config.toml
n_layer = 9
d_model = 320
n_head = 10
n_kv_head = 10
head_dim = 32
d_mlp = 1600
vocab_size = 8192
activation = "relu"
norm = "layernorm"
norm_place = "pre"
norm_eps = 1e-06
positions = "rope"
rope_base = 5950.0
rope_fraction = 1.0
qk_norm = false
attn_scale = 0.177
bias = "none"
tie_embeddings = false
parallel_block = false
init = "normal"
init_std_qkv = 0.0235
init_std_o = 0.00554
init_std_up = 0.0235
init_std_down = 0.00248
optimizer = "muon_variant"
lr = 0.00426
lr_mult_o = 1.5
lr_mult_down = 2.0
beta1 = 0.95
lr_head = 0.00436
grad_clip = 0.5
warmup_steps = 200
schedule = "wsd"
decay_fraction = 1.0
decay_shape = "linear"
final_lr_fraction = 0.1
batch_tokens = [32768, 65536, 131072]
seq_len = 256
doc_mask = false
train_tokens = 670300000
steps = 9968
dataset = "wikipedia_en"
Each number is 128 + 24 x the weight over its row's rms, rounded and kept within 0 to 255. Layers, rows and columns count from 0. The size above them is the row's rms in percent of the matrix's.

# layer 3 MLP down (transposed), 1600x320, rms 0.0312, rows 205-257, columns 192-255
size [ 86  91  99 103 108 100  83  98 106 110 127 124  98 103 102 100  99 109  95  97 109  95 103  99  92  96 121  99 100 117 112  90  94  92 104 110 113  97 102 101 101 100 103  93  90  94 107 106  93  98  86 101  97]
[[149 125 151 149 136 131 147 121 146 133 138  99 102 127 153  97  94 123 104 140 122 116 166 174 133 124 125 117 123 127 126  96 113 154  76 136  82 109 111 124 125 146 149 172 158 147 143 118 108 118 122 149 120 136 136  93 144  96 122 108 172 169 150 132]
 [116 127 100 113  90 162 144 162 163 150 171 129 147 124 101 107 101 105  64 138  73 148  93 127  98  99 113 158 132 136 143 130  88 132 155 140 114 141  95 153  91 135 105  91 143  90 138 104 173 112 123 110 108 128 138 170 101 135 124 109 152 124 131 106]
 [106 124  87 143 132 149 122 161 134 117 106 103 137 119  98 108 131 107 143 128 149 178 151 101 100 105 108 109 167 148 104 169 131 122  91 123  94 138 164 112 153 155 114 145 140 105 135 157 134 161 163 120 129 121 122 127 109 136 140 172 126 125 108 146]
 [143 142  83  84 139 114 120  90 125 148 135 141 151 176  99 137 136 137 139 110 138 144 145 121 145 141 100 139 113 127 117 147 193 161 132 182 141 150 144 119  77 124 119  94 124 136 127 130 180 121 157 161 163 179 103 111 128  97 138 133 135 125 113 160]
 [149 170 125 105 153 126 134 140 113  95 143 143  99 130 170 127 123 121 157 139  90 153 117 108  79 119 125 142 127 105 115 139 174 102 121 136 200 133 133 126  70 154 127  99 105 109 104 110 105 139 144 159  94 145 142 119 148 128  95  89 155 160 160 120]
 [134 152 110 136 105  85 126 108 160 133 169 131  99 112 127 144 143 126 114 117 137  87 135 128 169 112 138 135 108 144  99 152 139 153  86 139 118 160 156  88  90 114  96 133 139 194 150 116 112 131  95 137 114 145  92 124 129  80 129 104  99 174 137  92]
 [106 143 100 150 151 165 137  91 152 175 164 126 166  78 134 108 127 135 160 133 101 129 108 125 155  87 141  74 135 167 145 178 101 151 134 147 132 124 121  85 115  99 131 118 141 116 157 115 143 111 137 136 108 128 114 123 160  87 146 108  96 146 168 144]
 [123 115 119 103 159 110 113 124 153 134 136 150  84 121 127  92 127 119 149 119  97 123 144 169 157 116 102 107 130 138 138 103 143 111 135 195 148 151 121 122 143 140 137  96 152  72 171 151 106 123 120 118 160 133 125 113 110 121 102 119 135 169 115 155]
 [160 124 114 136 130 164 120 102 136 128 111 134 153  79  96 147  99 117  99 115 162 148 114 122 109 178 124 126 165 179 126 129  99  88  82 117 134 141 123 128 124 111 149  82 111 125  91 126 174 128 139 124 169 160 134 102 162 117 142 126 113 109 136 136]
 [144 129 123 122 125 132 152 127 102 101 110 140 120 132 117 125 144 144 147  86 158 155 136 108 154  94 124 143 118  96 163 113 104  89 129 136 111 101 106  93 116 101 127 169 160 112 149 126 113 136 107 109 163 122 148 128 132 161 129  98 171 175 146 130]
 [148 140 118 111 112 135 128 121  91 102 139 137  98 133 133 129 115 120 117 121 141 123 119 107  81 111 173 110 149  90 173  89 135  93 115 109 135  91  97 123  88 155 151 167 124 118  77 159 104 121 124 139  52 168 173 105 105 125 139  94 147 102 106 153]
 [154  99  98 123 102 138 111 137 124 131 125 134 133  86 120 115 117  98 124 117 127  92 128 147  94 124 154  86 192 140 138 176 147 136 101 111 127 142 112 113 109 136 133 133 105 132 134 109 128  93 148 100  94  91  97 117 139 147 125 156 137 133 165 130]
 [128 108 163 155 136 131 110 108 121 124 150 130 112 139 148 145 128 141 134 106 129 166 155 135 171 138 115  89 112  75 102 105  89 141 151 133 142 150 194 112 120 128 116 142 109  91 117 105 127 116 126 143 118 126 102 115  92 144 110 107 134 153 123 163]
 [117  86 102 122 100  82 114 110 148 143  95 148 142  74 168  99 114 165 133 158 101 141 133 135 121 159 105 125 133 125 128 142 125 120 111 134 101  80 133 134  90 120 150  85 152 115 107 102 133 130 151 119 136 106 132 114 110 102 144 140 154 128 131 127]
 [147 133  96 154 148 121 111 187 132 125 187 114 150 144 132 157 103 134 117 135 123 122 119 142 115  88 120 138 171 132 131 130 154 148 134 130 125  99 176 131 156 136 147 118 117  87 135 120 136 143 131 131 140 126 110 119 133 114 143 123 161 114 139 126]
 [110 119 128 119 175  96 107 179  93 117  90 140 165 145 116  99 130 134 131 114  91 127 132 155 132 100 143 152 115 149 126 111 156 120 165 143 110  59 146 117 152 135 146 149 128 139 123 102 116 117  75 123 152 107 112 126 128 117 111 102 162 150 129  87]
 [172 175 129 126 120 127 145 102 109 138  61 103 120 183 124 157 110 144 155  93 137 134 104 111 179 120 135 154 143  94 116 124 167  92 125 155 177 152 139 138 158 162 109 127 147 121 162 131 172 124 127 108 113 166  65 116 127 156  90 156 126 129 151 149]
 [134 143 128 136 154 158 134 158 113 153 161 116 101 120 185 114 141 130 132  99 111 151 149 133 145 121 105 125 106 144 151 131 105 124 124 135 102 152 103 112 127  72 102 140 105 160 116 120 137  65 103 140 133 106 113 157 136 139 149 103 141  86 155 116]
 [131  88 134 135 130  96 172 155 148 137 145 106 104 148 118 149 123 165 132 101 130 103 162  93 156 112 117 107 140  81 105 119 195  84  73 155 142 108 161 163 114 146 147 138 115 147 129 109 130 145  95 139 135 118 129 114 121 122 104 133 101 125 126 149]
 [145 129 128 121 109 133  91 153  78 141 150 164 141  99 145 146 143 139 130 126 118 124 117 151 106 138 107 111 126 145  98 187 155 109 167 129 163  95  61 144 112 101 130 130 107 105 153  97 164  88 138 150 186 127  98 126 138 112 157 125 129 147 149 109]
 [170 175 180 151 131 114 137 112 160 153 127  90 141 123 163 111 118 100  84 134 117 100 146 119 107 155 151 121  96 139 131  92 103 129 110 101 163 125 169 106 141 130 133 137 145 133 143 106 140 109 139 171 129 124 128  99 151 109 144  71 144 132 129 134]
 [130 125 132 125 161 142  79 119 207 136  93 114  88 129 134 130  87 114 118 110 112 131 108 125 155 120 131 109 103 116 148 153 128 127 118 143 145 149 148  98 134 131 123 155 140 184 148 110  73 109 138 106 128 156 107 119 155 114 123 110 101 112 173 124]
 [155 175 172 107 173  81 146 137 132 142 155 103  87 138 174 149 135 133 114 166  69 129 126 137 101 118 161 174 127 143 119 129 123 146  94 109  86 133 139  91 130  89 131 125 144 103 123 155 169 119 141 118 106 152 100 134 122 172  96 144 131 145 123 120]
 [195 104 126 137 145 119 125 114 147 146 135 151 113 138 127 142  86  97  93 149 130 134 128 125 107 183  59 116 136 138 164  86 114 102 113 165 134 112 179 162 160 123 142 102 123 134 100 181 135 186 136 140 119 135  91 157 141 135 130 118  80 148 110 130]
 [148 147 147 126 142 144 129 100 127 124 129 110 135 135 138 111  77 140 108 131  81 167 144 107 108 120 115 105 132  89 140 120 130 156 119 122 167 176 115 143 129 151 165 145 121 119 118 146 107 128 129 141 139  63 108 142 148 176 149  95 143 122 132 178]
 [140 140 144  87 121 158 141 110 113 179  85 135  90  99 158 134 142 109 145 142 128 138 116 129 124  98 129 115  99  98 130 104 110 136 128 163 112 170 133 145 103 139 133 141 164  92 141 138 136 150 160 103 157  99 100  83 119 130 106  96 126 121 113 163]
 [115 135 145 162 143 127 160 159 144  81 118 139 137 106 149 152 117 122 110 137 176 108  94 132  76 112 137 107 128 144 134 146 128 119 111 132 146 127  89 135 129 133 121 149 139 144 138 153 177 154 149  69  73 123 105 111 109 137  94  81 114 161 120 103]
 [115 128 116 168  74 118 142 103 189 177  98 127  92 143 152 105  94 110 159 136 125 113 162 110 106 125 149  87 149 122 129 161 128 152 148 127 134 158  82 145 122 108  99 130 156 171  98 125  74 141 126  93 142  92 101 117 143 157 170 110 140  77 116  71]
 [ 87 118 112 112 107 149 115 156 177 109 120 124 129 123 160  81 128  99 121 143 159 126 140 145 146  96 123 114 142 104 136 123 130 143 144 102 142 148 143 115 181  83  97 144 152 108 145 131 122 135 129  93 166 143 177 120 152 135 135 132 154 143 136 167]
 [122 100 154 136 106 139 110 113 114 149 127 123 104 141 148 121 132 142  91 122 138 145 150 159  94 111 113 148 128 110  87 106 176 104 106  90 132 112 120 133 127 119 135 152 127 146  92 133 138 108 145 137 139  96 134  80 139 124 117 134 140 125 115  98]
 [122 157 128 114 135 142 151 162 138 139  97 130  75 133 141 157 181 154 149  79 116 129 103 150  65 158 116 150  73 108 131 136 142 137 155 108 137 127 110 112 108 148 122 122 151 130 141 119  96 157 125 151 132 144 150  83 156 141 156  76 126  98 165 108]
 [129 110 158  96 119 143 119 113 134 129  98 167 156  95 158 132 124 164 117 101 162 162 133 125 140 127 117 115  96 183 134  74  96 180 127 150 125 148 126 130 119  98 135 141 117 176 133  96 154 120  97 106  94 109 157 124 133  97 164 169 125 115 122 140]
 [ 99 124 118 155 119  84 121 112 115 148  98 140  80 138 164 133 138 121 119  71 112 113 115 133 115 121 166 139 119 127 140  89 120 116 100 146  95 119 109 122 143 142 131 131 161 137 142  81 156 112 165 138  84 127 169 127  96 161 144 136  93 115 112 123]
 [172 137 110 131 129 131 123 134 149 112 123 100 131 140 160 131 105 142 121  76 162  59 178 147 147 186 108 108 110 117 121 149 147 143 133 137 179 101 118 124 135 156 107 124  96  92 114 166 123 143 155 135  98 113 157 152 109 155 101 131 114 117 133 110]
 [100 120 129 113  93 166 140 145 162 166 156 137 103 158 159 141 118 129 131 174 126 107 129 122 144 109 156 128 122  80 120 129 117 102 157 101 133 128 142 132 135 108 126 115  91 161 175 137 108 123 118 117 156 120 155 124 112 166 148 123 151 137 129 122]
 [ 95 168  92 117 174  91 158 128 120 137 129 115 118 116 149 114 170  95 146  91 180 177 137 130 135 132 113  95 125 137 147 122 154  83  96 145  98 115 145 120 102 118 108 140 172 130 133 151 162 117 145 133 145 162  86 140 117  81 129 111 116 159 110 120]
 [117 137  99 111 109 179 121  59 128 115 146 100 110 165 153  91  82 139  87 129 117 110 125 133 130 133 140 122 156 151 146 132 147 147 160 127 125 106  93  99 153 111 128 173 144 124 142 162 155 162 104 131 159 104 117 146 117 118 144  90 124 153 134 120]
 [162 161 114 130 112 127 109 127 116  89 129 129 101 108 119 124  96 146 166 109 134 104 113 136 168 131 133  96 136 100 118  70 118 137  87  76 118 188  77 179 150 106 119 143 147 107 138 125 134 127 135 137 113 141 121 140 120 135 170  82 103 168 123 130]
 [107 164 166 176 122 129 110 131 159 134 153 117 109 135 132  77  98 120 123 135 100 155 139 161 131 127 106 132  93 146 109  90 148 123 135 137 143 121 121 115 132 164 136 135 118 145 182 125 104 132 120 132 119 128 136 122 119 159 112 152 147 132  86 151]
 [ 83 103 152  93  63  74 155 161  66 131 156 134 137 134 124 105 129 130 135 133 132 132  88 107 138 131 126  98  90 115 105 185 121 144 116 131 129  98 147 127 141 164 128 121 152 123 119 138 127 127 151 123 141 161 146 128 105 140 128 136 104 148 120 162]
 [159 123 148 132 143 105 103 130 129 103 131 147 164 150 103 186 118 120 163  78 139 130 132  99 138 137 151 129  83 164 111  97 102 155 109  79  88 109 155 122 141 115 102 123 154 128  82 122 161 127 157 150 116  87  96 139  98 103 139 117 113 124 159  91]
 [132 107 104 150  77  92 132 104 146 130 139 128  72 144 133 143 123 170  82 115 121  93 133 105 125 143 107 107 111 123 146 100 144 175 103 107 104 128 150 135 123  94  66  82 154 149 121 118 132 143 132 144 133 110 140 111 123 122 173  98 185 127 147 145]
 [145 107 123  99 109 125 149 120 126 172 141 149 121 156  90 125  97 165 120 152  79 162 133 118 110 117 123 157  96  97 120 104 128 158 136 125 148 152 131 146 132 128 135 152 127 143 165 149 180 110 133 119 156 117  92 112 163 151 119 110 130  96 125 156]
 [156 112  89 149 128  92 132 120 136 140 125 135 139 113 140 122 135 157 102  99 134 135 108 117 116 160 123 150 146 170 158 155 139 135 167 139 172 110 131 132 169  96  92 145 158 155 132 121 130 146 152 131 152 126 173 129 139 119 117 145 125 143 144 125]
 [123 107 106 142 152 140 112 116 149 123 127 110 105 104 122 104 147 150 144 148 133 119 124 115 118 132  73 161 136 172 105  64 150 149 162 149 151 146 152 111 126 167  88 124 152 145 115 109  97 105 145 142 137  96 151 134 137 143 109 116 149 141 129 118]
 [216 138 128 107 123 157 148 130 126 102 135  94 143 131 146 130 133 160 156 124 165  91 126 157 135 174 127 159 140 152 133 140 135 147 125  97 137 104 130 113  98 110 136 118  94 135  97 113 130 143 165 119 144 128  73  98 103 156 171 125 174 144 138 101]
 [143 119 162 144 172 159 156  67 114 148  88 134 165 154 148 132 193  97 102 109 126 145 110 106 172 106 175 148 140 148 106 146 170 113  96  93 130  91 107 110 116 165 147  68  90 106 172 125 102 157 142 149 135  91 102 101 155 111 114 188 114 126 115 102]
 [138  96 154 121 110 114  99 159 104 125 182 116 108 158 121 151 134 161 214 144 139 164 111 144 123 128 121 154 133  93 107 139 146 141 102  79 134 122 119 132 121 157  91 106  88 153 104 147 162 136 116 115 115 124 148 140 135  88 122  75 162 140 171 130]
 [165 144 124 151 112 163 130 120 116 111 129 129 154 108 134 113 136 120 101 134 100 124 101 134 165 106 107 124 145 139 137  99 108  98 103 141 163 149 143 123  79  93 145 120 140 127 132 146 127 129 154 100 124 112  99 117 161 123 148 111  85 100 130 121]
 [120 119 141 135 168 121 105 149 110 110 121 149 149 135 115 142 116 138 144 140 121 156 135 114 135 132 152  97 121  95  98  82  94  97 105 193 125 132  88 133 152 108  84 122 150 186 147 109 109  89 137 114 104 118 127 178 174 116 156 135 139 104 103 165]
 [ 95 127 135 114 123 146  99 132 166 106 138 130 148  92 103 117 133 124  99 162 129 191 150 158 161 136 130 106 115 132 120 103 168 171 153  96 123 147 150 129 143 105 155 140 114  84 152 110 118 157 170  88 120 119 122 169 120 139 152  89 155 118 122 155]
 [134 164 120 135 137 152 178 120 118 142 133 130  89 127 106 126 130 141 127 119 167 154  98 125  73 148 121 100 163 121  96 137 138 120  96 112 131 106 151  64 149 110 158 168 115 163 130 112 118 117 126 171 133 185 138 152 153 112 129 167 111  90 142  85]
 [127 121 150 144 115 181 131 111 144 119 109 132 155 130 124 160 129 146 117 122 119 146 113 169 137  94  99 183 145  79 107 128 162  90 170 137 111 153 139 170 135 114  79 151 151 113 121 145 164 150 116 103  98 172 117 115 112 180 108  80 147 176 144  76]]
# layer 3 MLP up, 1600x320, rms 0.0763, rows 206-257, columns 192-255
size [ 94 102 100 104  99  89  98 103 107 115 122 101 105 100  97 103 107  98 100 106  96 105  97  94 100 117  97  97 174 106  96  98  94 100 103 117  93 102 100  97  97 105  98  96  93 110  98  91  97  91  97  98]
[[ 94 124 150 152 116 140 143 110 134 163 133 115 121 107 163 141 110 124 151 145 149 125 153 128 159 188 154 127 155 146 119 142 117 129 127 153 106 111  83 104 149 107 121 108 100 182 142 127 148 108 155 145 148 150 125 113 110 116  92 155 109 102 137 130]
 [123 119  88 124 119  89 154 153  88 152 185 149 105 114 134 111 123 111 156 138 135 121 128 113  79 134 126 123 137 128 150 134 108 130 100 140 125 116 122 151 112 113 132 122 137 112 146 159 121 144 134 139 107 143 112 122 125 131 119 179 129  87  79 118]
 [113 122 139 162 129 143 118 147 133 160 133 102  99  99 116 137 103 160 146 170 139  39 112 147 115 168 136 110 140 144 142 149 110  91 123 138 118 151 114 129 162 112 112 102  77 131 139 151 107 189 159 118 106 134 146 144 144 151 163 130 186 122 135 120]
 [158 121 128 109 159 159 154 123 108 108 130 129 149 121 154 157 170 146 155 130 121  97  93 111 106 123 142 143 135 101 131  89  94 123 176 109 137 113 149 150  99 160  91 117 107 107 125 126  65 100  74  91  96 135 144 147 113 131 131  72  92 126  97 168]
 [116 123 185 108  99 139  81 148 134 149  83 138  98 121 111 133 125  96 108 140 128 150 163 117 107 111 108 141 134 130 145 120 137 111 173 115 175 139 161  84  78 161 165 123 122 154 104 117 105 132 116 139 181 138 142 147 119 145 112 162 129  95 114 146]
 [132 112 116 118 133 105  99 110 129  89  84 107 108 141 160 133 109 145 135 156 113 125 128  81 121 148 116 183  82 127 110 120 147 148 125 106 100 131 164 101 139  92 149 110 121 188 129 164 142 128 148  85 149 156 126 111 138 142 139 143  90  97 109 120]
 [142 145  95 164 107 147 115 124 111 103 164  96 135 121 136  67 134 149 134 120 153 160 113 137 124 116 102 168 138 159 151 143 114 124 129  81 125 163 123 166 180 127  92 131 109 160  45 102 153 124 127 153  99 139 104 116 143 145 132 133 128 154 125  97]
 [180 173 128 101 108 126 198 126 139 122 168  73 115 135 151 129  99  87 132 113 156 167 125 124 119  74 139 120 103 120 100  96 135 140 127 117 146 136 117 147  86 130 114  94 148 149  93 130 134 128 163  92 118 130 107 118 128 126 123 145 123 126 140 100]
 [147 131 132 153 119  89 147 156  94 136 123  93  93 115 107 175 159  95 145 114 117 113 106 118 117  85 125 138 191 129 111 139 137  86 146 139 123 114  91 125 124 154 114 128 131 124 148 159 128  80 114 112 137 140 118 136 112 101  86 135 149 146 134 121]
 [125 128 135 141 109  90 129  75 113  65 114 122  96 145 138 163 153 197 126 120 121  98 120 144 137 132 161 156 106 148 155 122 118 108 139 130 118 136 107 133 140 136 130 173  84 157 120 119 148 124 166 159 126 145 165 123  87  78 139 135 125 149 131 150]
 [112 160 118  86  99 138 127 102 141 145 193 110 127 147  99 109 129  80 147 110 127 119 119 121 169 133 137 115 152 158 110  96 144 132 167 155 115 118 168 155  83 116 156 155 126 111 134 137  99 162 105 142 113 166  74  92 138 120 137 139 137 122 142  84]
 [ 87 150 136 127  95 148 143 126 103 173 140 111 114 155 148 141 109 124 115 144 104 127 140 143 142 147 157  79 143 135 114 142 128 116 134 110 158 123 170  97 115 165 138 154 139 110 160 132 121 100 117 134 109 167 173 140 135  88 128 140 101 151 111 141]
 [152 134 127 114 151 115 113 138 140 130 126 127 119 146 129 123 144  89 129 171 158 129 113 188 144 128 116 124  93 115 119  97 164 118 111 121 121 167 116  86  86 139 138  84 139 116 109 139 126 118 153  89 129 161 136 120 105  75 138 146  96 105 171  85]
 [189 140 130 132 142 169 149 128 138 143 117 140 123 147 152 181 126 113 116 115 119 109  99 147 146 116 132 122  69 149 166 112 122 184 125 120 146 138  88 130 141 102 109  86  99 140  93 147 115 101 153 114 124 140 101 155 129 118 156 115  96 149 116  99]
 [118 116 131 106 106 162 128 107 101 101 119 129 131 156 126 129 101 122 131 145 134  86 114 114  71 141 103 111 117  89 168 116 158 127 143 105 112  74 100 135 106 140 146 141 114 129 150 126 101 195 145 155 115 140 126  88 130  78 151 132  89 169 127 126]
 [145 108 125 109 135 133  65  94 132 151 154 144 124  95 131 151 126 111  94 146 125 194 111 147 114 135 142 157 107 143 134 148 131  88 115 100 113 140 122 103 120 110 132 158  99 103 144 103 132 125 106 139 157 168 159 153 110 116 152 163 108 105 120 153]
 [133  86 127 140 110 106 135 129 156 144 139 152 181 146 113 148 132 130 100 133 156 139 134  82 138 150 137 147 125 129 131  92  93 112 178 113 147 122 156 166  97 114 108 139 112 143 152 115 139 117 153 135  98  90 111 105  99 145  99 112 135 113 120  89]
 [148 136 115 101  74  63 137 129 118 151  86 119 132 165 136 108 148 121 104 164 151 149 116 137  92 113 136 149 125 103 166 129 143 145 155 150 156 115 137 146 137 151 113 162 159 164 133  89 137 173 134 120 182 154 128 153 121 130 120 118 136 125 130 158]
 [112 120 120 161 129 130 142 156 133 109 141 122 118 141 142 106 104 116 102 139 143 155 119 126 111 119  85 137 141 138 142  65 115 123 121 157 115 110 156 148  95 144 151 148 175 146 155 141 169 110 136 131 107  86 102 129 117 116 118 145 101 116 122 131]
 [116 100 132 146 126 107 153 151 165 116 144 176 141 130 180 113 140 108 124 134 142 121 118 110 132 143 120 129 136 124 131 100 156  89 125 147 133  98 122 149 148 129 113 149 121 149 140 142 131 145 134 129 141  85 145 112 164  92 139 129  94  80  84 129]
 [145 203 117 125 161 158 126 133 113 137 148 118 178 149 148 137  94 145 134 117 115 131 142 143 108 117  74 168 131 111 123 134  77 126 133  87 120 177 117 174 114 166 146 126 106  95  94 181 127 117 149 108 166 127 131  96 116 135 130 126 133 120 173 111]
 [158 117 120  95 140 147 111 100 150 114 175 140 119 138 116 138 120 114  97  79 103 108 118 140 129 159 101 189 146 114 163 145 145 172 100 141 124 151 131 123 120 146 151 112 134 127 129 156 114 115 136 137 140 116 143  70 136 137 168 134 128 150 146 128]
 [136 172  80 131 131 115 165 151 166 136 131 145 129 131 218 143 130 110 136 132 138  81 138  97 121 129 141 141 125 159  77 112 110 108 119 130 140 167 164 146  98 128 169 127 117 138 129 134 129 117 123  79 118 140 133 124 127 126 150 161 146 167 129  98]
 [114 168 146  90 143 115  92 132 134 150 132  73 108 161 106 106 147 170 165 151 104 167 162 132 154  87 151 125 165 160 162  99 156 112 130 177 139 127  93 132 142 117 141 120 173 128 136 105 140 113 121 108 123 129 131 150  90 111  99 115 108  96  88  92]
 [125  96 110 139 121 110 144 138 156  97 138 126 141 135  98 120 169 133 180 127 101 119 104 118 161 164 126 154 158 109 198 109 162 111 160 130 155 116 120 137 145 166 124 105 171 152 169 117 124 180 111 139 128 109 115 139  92 114 142 162 130 154 157 149]
 [119 102  89 151 123  71 162 125 105 119 118 120 130 100 115 122 105 142 151  99 146 109 136 120 128  98 152 169 134 151 166 168 136 141 111 149 162 128 154 124 210 129 129  91 105 112 110  44 110 158 141 155 111  57 136 108 100 133 126 143  94 102 119 100]
 [155 137 132 149 118 151 159 151 134 125 148 138 129 127 176 140 153 128 134 131  84 159 143  91  93 118 142 120  86 119 140 100 118 127 129  92 132 101 112 168 139  88 126 129 161 101 106 134 113 147 182 140 154 165  83 133 175 166 125 184 178 155 141 152]
 [121 154 103  99 142 115 102 138 167 121 141  74 101 137 133 109 103 127 169  80 157 120 166 140 167 137 161 163 158 126  98 127 150  94 140 123 155 138 156 156 136 123 122 123 151 124 128 114 175 145 115  97 133 104 104 113 112 148 122 128 105 148 152 160]
 [103 155 127 121 100 133 109 119 131 175 124 130 146 157 159 110 145 104 121 149 107 142 117 109 121  98 145 146 114 139 123 139 170 117 109 135 116 118 154 108 104  99 145 135  62 153 153 142 153  91 137 141 117 146 136  70 139  92 115 105 131  87  98 135]
 [133 163 146 111 111 122 132 162 126 146 144 133 133  90 147 147 135  97 124 163 153  60 111 104 146 121  91 113 164 107 148  60 128 100 119  98 107 157  81 142 182 129 113 122 138 105 139 150 105  99 186 114 160  89 141 156 111 121 112 128 142 137 175 178]
 [116 147 119 136 110 170 141 117 118 151 117  91 107 110  78 122 117 123 100 114 124  85 142 119 138 128 181 156 141 114 135 162  91 130 108 112 157 127 129 119 165 171 142 103 125 171 170 131 135  98 121 139 132 154 132 146  79 104 129 133 110 160 116 155]
 [131 142 109 103 105 105 163 160  94 101 115 158 131 135 122 151 113 106 145 129 131 108  75 134 174 121 141 123 114 123 150 129 117  98 124 176 144 114 124 170 170  96 126 117 119 137 109 131 106 114 115 169 130 117 149  92 123 151 124 132 119 102 170 149]
 [110 157 138 146  98 130 102 110 134 115 128 127 153 119 116 140 110 153 130 102 111 113 124 134 145 123 163 145 137 137 128  83 150 133 120 128 150 133 113 140 132  89  95 159 150 185 112 139 140 155 112 118 119 130 151 110 144  91  76 135 153 144  71 196]
 [127 107 136 138 106 136 113 191 172 136 159 146 129 109 132 140 125 144 177 132 163 122 178 133 145 119 132 142 127 159  96 119 139 131 129 143 135 133 193 174 105 106 175 122 108 104 142 128 115 126 137  90 149 127 147 116 107 126 127 135 111 145 168 124]
 [152 111 142 197 125  79 149 123 132 165 150 151 146 120 113 158 111 129 129 110 145 112 144 139 122 108 132 150 109 122 118 123 111 105 161 152 104 122 103 119 141 119 109 116 111 104 117 154 121 138 111 172 125 124 109 157 143 124 107  97 154 136 108 141]
 [101 148 129 143 122 130 138 152 115 166 130 136 108 150 149 128 129 118 102 184 142 109 165 106 127  93 105 152 151 128 130 127 103  99 144 137 135 150 131 138 129 102 102 112  87 121 109 102 120 178 163  98 138 118 129 108 124 143 141 126 147 101  63 159]
 [145  96 151  94 111 159 161 148  87 121 109 147 166 114 156 128 123 122 170 136 118 119 138 124 150 116 145  79 133 177 142 160 131 127 125 136 141 115 109 160 156  87 136 119 121 183 176 111 129 139 148  83 137 106  91  89 131 121 143 144 140 129 161 176]
 [ 97  92 130 114  86  98 125 118 123 136 100  85 123 137 114 117 145 141 126  83 153 113 130 163 123 110 195 121 151 141 114 149 115 120 129 120 131 137 126 130 123  98 155 153  84 117 156 116 149 134 113 174 115 107  83  92 124 125  90 142 113 121 126 106]
 [115 120 126 118 129 114 127 116 137 176 155 133 148 127 143 161  91 134 120 127 145 117 138 112 158 115 150 172 119 157 155 156 112 143  64 148  97 149 155 123 150 136 101 103 191  91  96 152  98 105 108 120 141 106 106 155 131  84 134 131 145 130 144 142]
 [111 127 103 163 125 122 138 133 109  80  69 131 106 114 169 161 137 134  85 162 125  79 140 134 139 138 144 148 146 138  79 139 122 147 138 136 137 118 118 146  93  80  98 133 110 142 145 158  94 135 108 113 122 131 135  89 146 118 169 148 127 124 132 127]
 [ 95 109  98 198 117 138 110  87 119 139 175 126 144 116 121 156 131 113 123 129 170 138 144 132 134 157 121 133 137 151 116 124 125 138  95 148 122 120 128 168 118 145 145 156 164 135 115 136 104 150 126 137 144 128 136 129 117  97 100 112  98 136 174 106]
 [113 160  92 127 153 167 144 167 183 141 104 135  91 150 120 168 133 125 153  95 129 139 138 119 119 103 118 155 138 131 153 156 137 102 142 143 138 107 135 105 162 111 126 109 160 141  93 201 122 101  85 171 132 112  89 134 141 129 111  94 128 140 166 125]
 [133 101 138 110 178 149 172 119 128 110  93  93 138 126 178 152 105 121 164 141 137  93 106 151 134 129 152 127 105  88 160  81 120 119 130 143 121 131 133 161 165 166 166 120 110 141 146  75 120 117 153  87 166  66 106 141 145 125 157 153 121 127 132 161]
 [169 105 120  98  99 146 130 140 116 102 132 121 129 125 137  99 113 105 141 130  96 128 105 153 131 113 170 144 134 109 117 120 126 148 168 148 131 137 116 129 132 114 112 108 136 169 135 122 100 111 116 135 128 146 110 115 139 100 136 119 160  94 130 136]
 [147 127 104 122 170 131 121 146  94 129 158 132 127 165 128 105  87 102 136  85 151 160 132  96 165 104 127 129 137 116 117  99 126 105 123 157  94 138  83 100  95 131  87 112 136  90 151 128 173 143 157 155 152 112 142 126 153 121 121 114 100 132 138 120]
 [133 121 114 145 100 124  91  84 161 127 139 126 132 147 145 126 120 140 147 147 119 152 101 117 135 145 133 100  92 102 154  98 126 149 102 107 159 138 127 116 108 157 135 126 114 132 101 139 154 142 120 159 149 116 146 130 103 133 189  95 109 155 142 124]
 [116 103 108 138 136 126 144  97  93  95 100  95 107 142 146 143 141 132 130  88 149 107 116 108 119 116 158 126 108 165 150 141 124 155 142  98 147 169 122 136 145 128 148 115 108 132 114 113  90 124 161 138 153  93 101 113 118 148 103 140 113 149 157 108]
 [151 163 144 152 155 132  92 143  96  79 140 133 113 120 139 150 147 112 158 141 136 149 147 112 155 144 137 173  74 133 141 151 132 123 135  98 115  99 121 115 157  70  87 107 135 114 133 135 146 131  90 110 138 128 138 116 157 157 108 157  84 129 113 158]
 [182 123 155 146 125 143 140  98 132 143 134 105 126 121 126 181 144 124 142 129 143 133 127 117 102 131  86 123 119 130 110 171 151 122 106 127 139 151 121 144 134 180 135 120 167 130 143 202 141  90 121 156  95 141 167 124 130 109 116 142 119 145 176 144]
 [148 138 119 176 127 129  81 112 132 126  91 128 117 118 158 114 110 126 142 132 113  95 148 110 135 155  94 125 166 129 153 139 115  66 133 101 157 105  90 107 104 130 147 130 144 140 174  90 120 149 126 120 142 123 123  82  77 111 122 120 123 134 162 150]
 [169 141 107 124 130  91 125 130 169  88 106 154 144 132 119 159 119 144 126 112 122 133 146 130 112  97 112 133 163 126  90 108 157 134 166 133 113 106 130 160 106 107 146 140 141  84 105 104 141 128 150 142 169  85 182 117 140  88 152 145 153 107 156 169]
 [143 170 129 101 122 144 125 120 153 141  98 158 139 103 122 144 131 114 132 162 143 139 157 115 175 163 120 121 113 131 160  70 119 134 165 134 157 134 108 134 155 130 114 114 105 156 155 150 120 155 140  77 133 128 130 137 153 106  95  91 135 147 154 175]]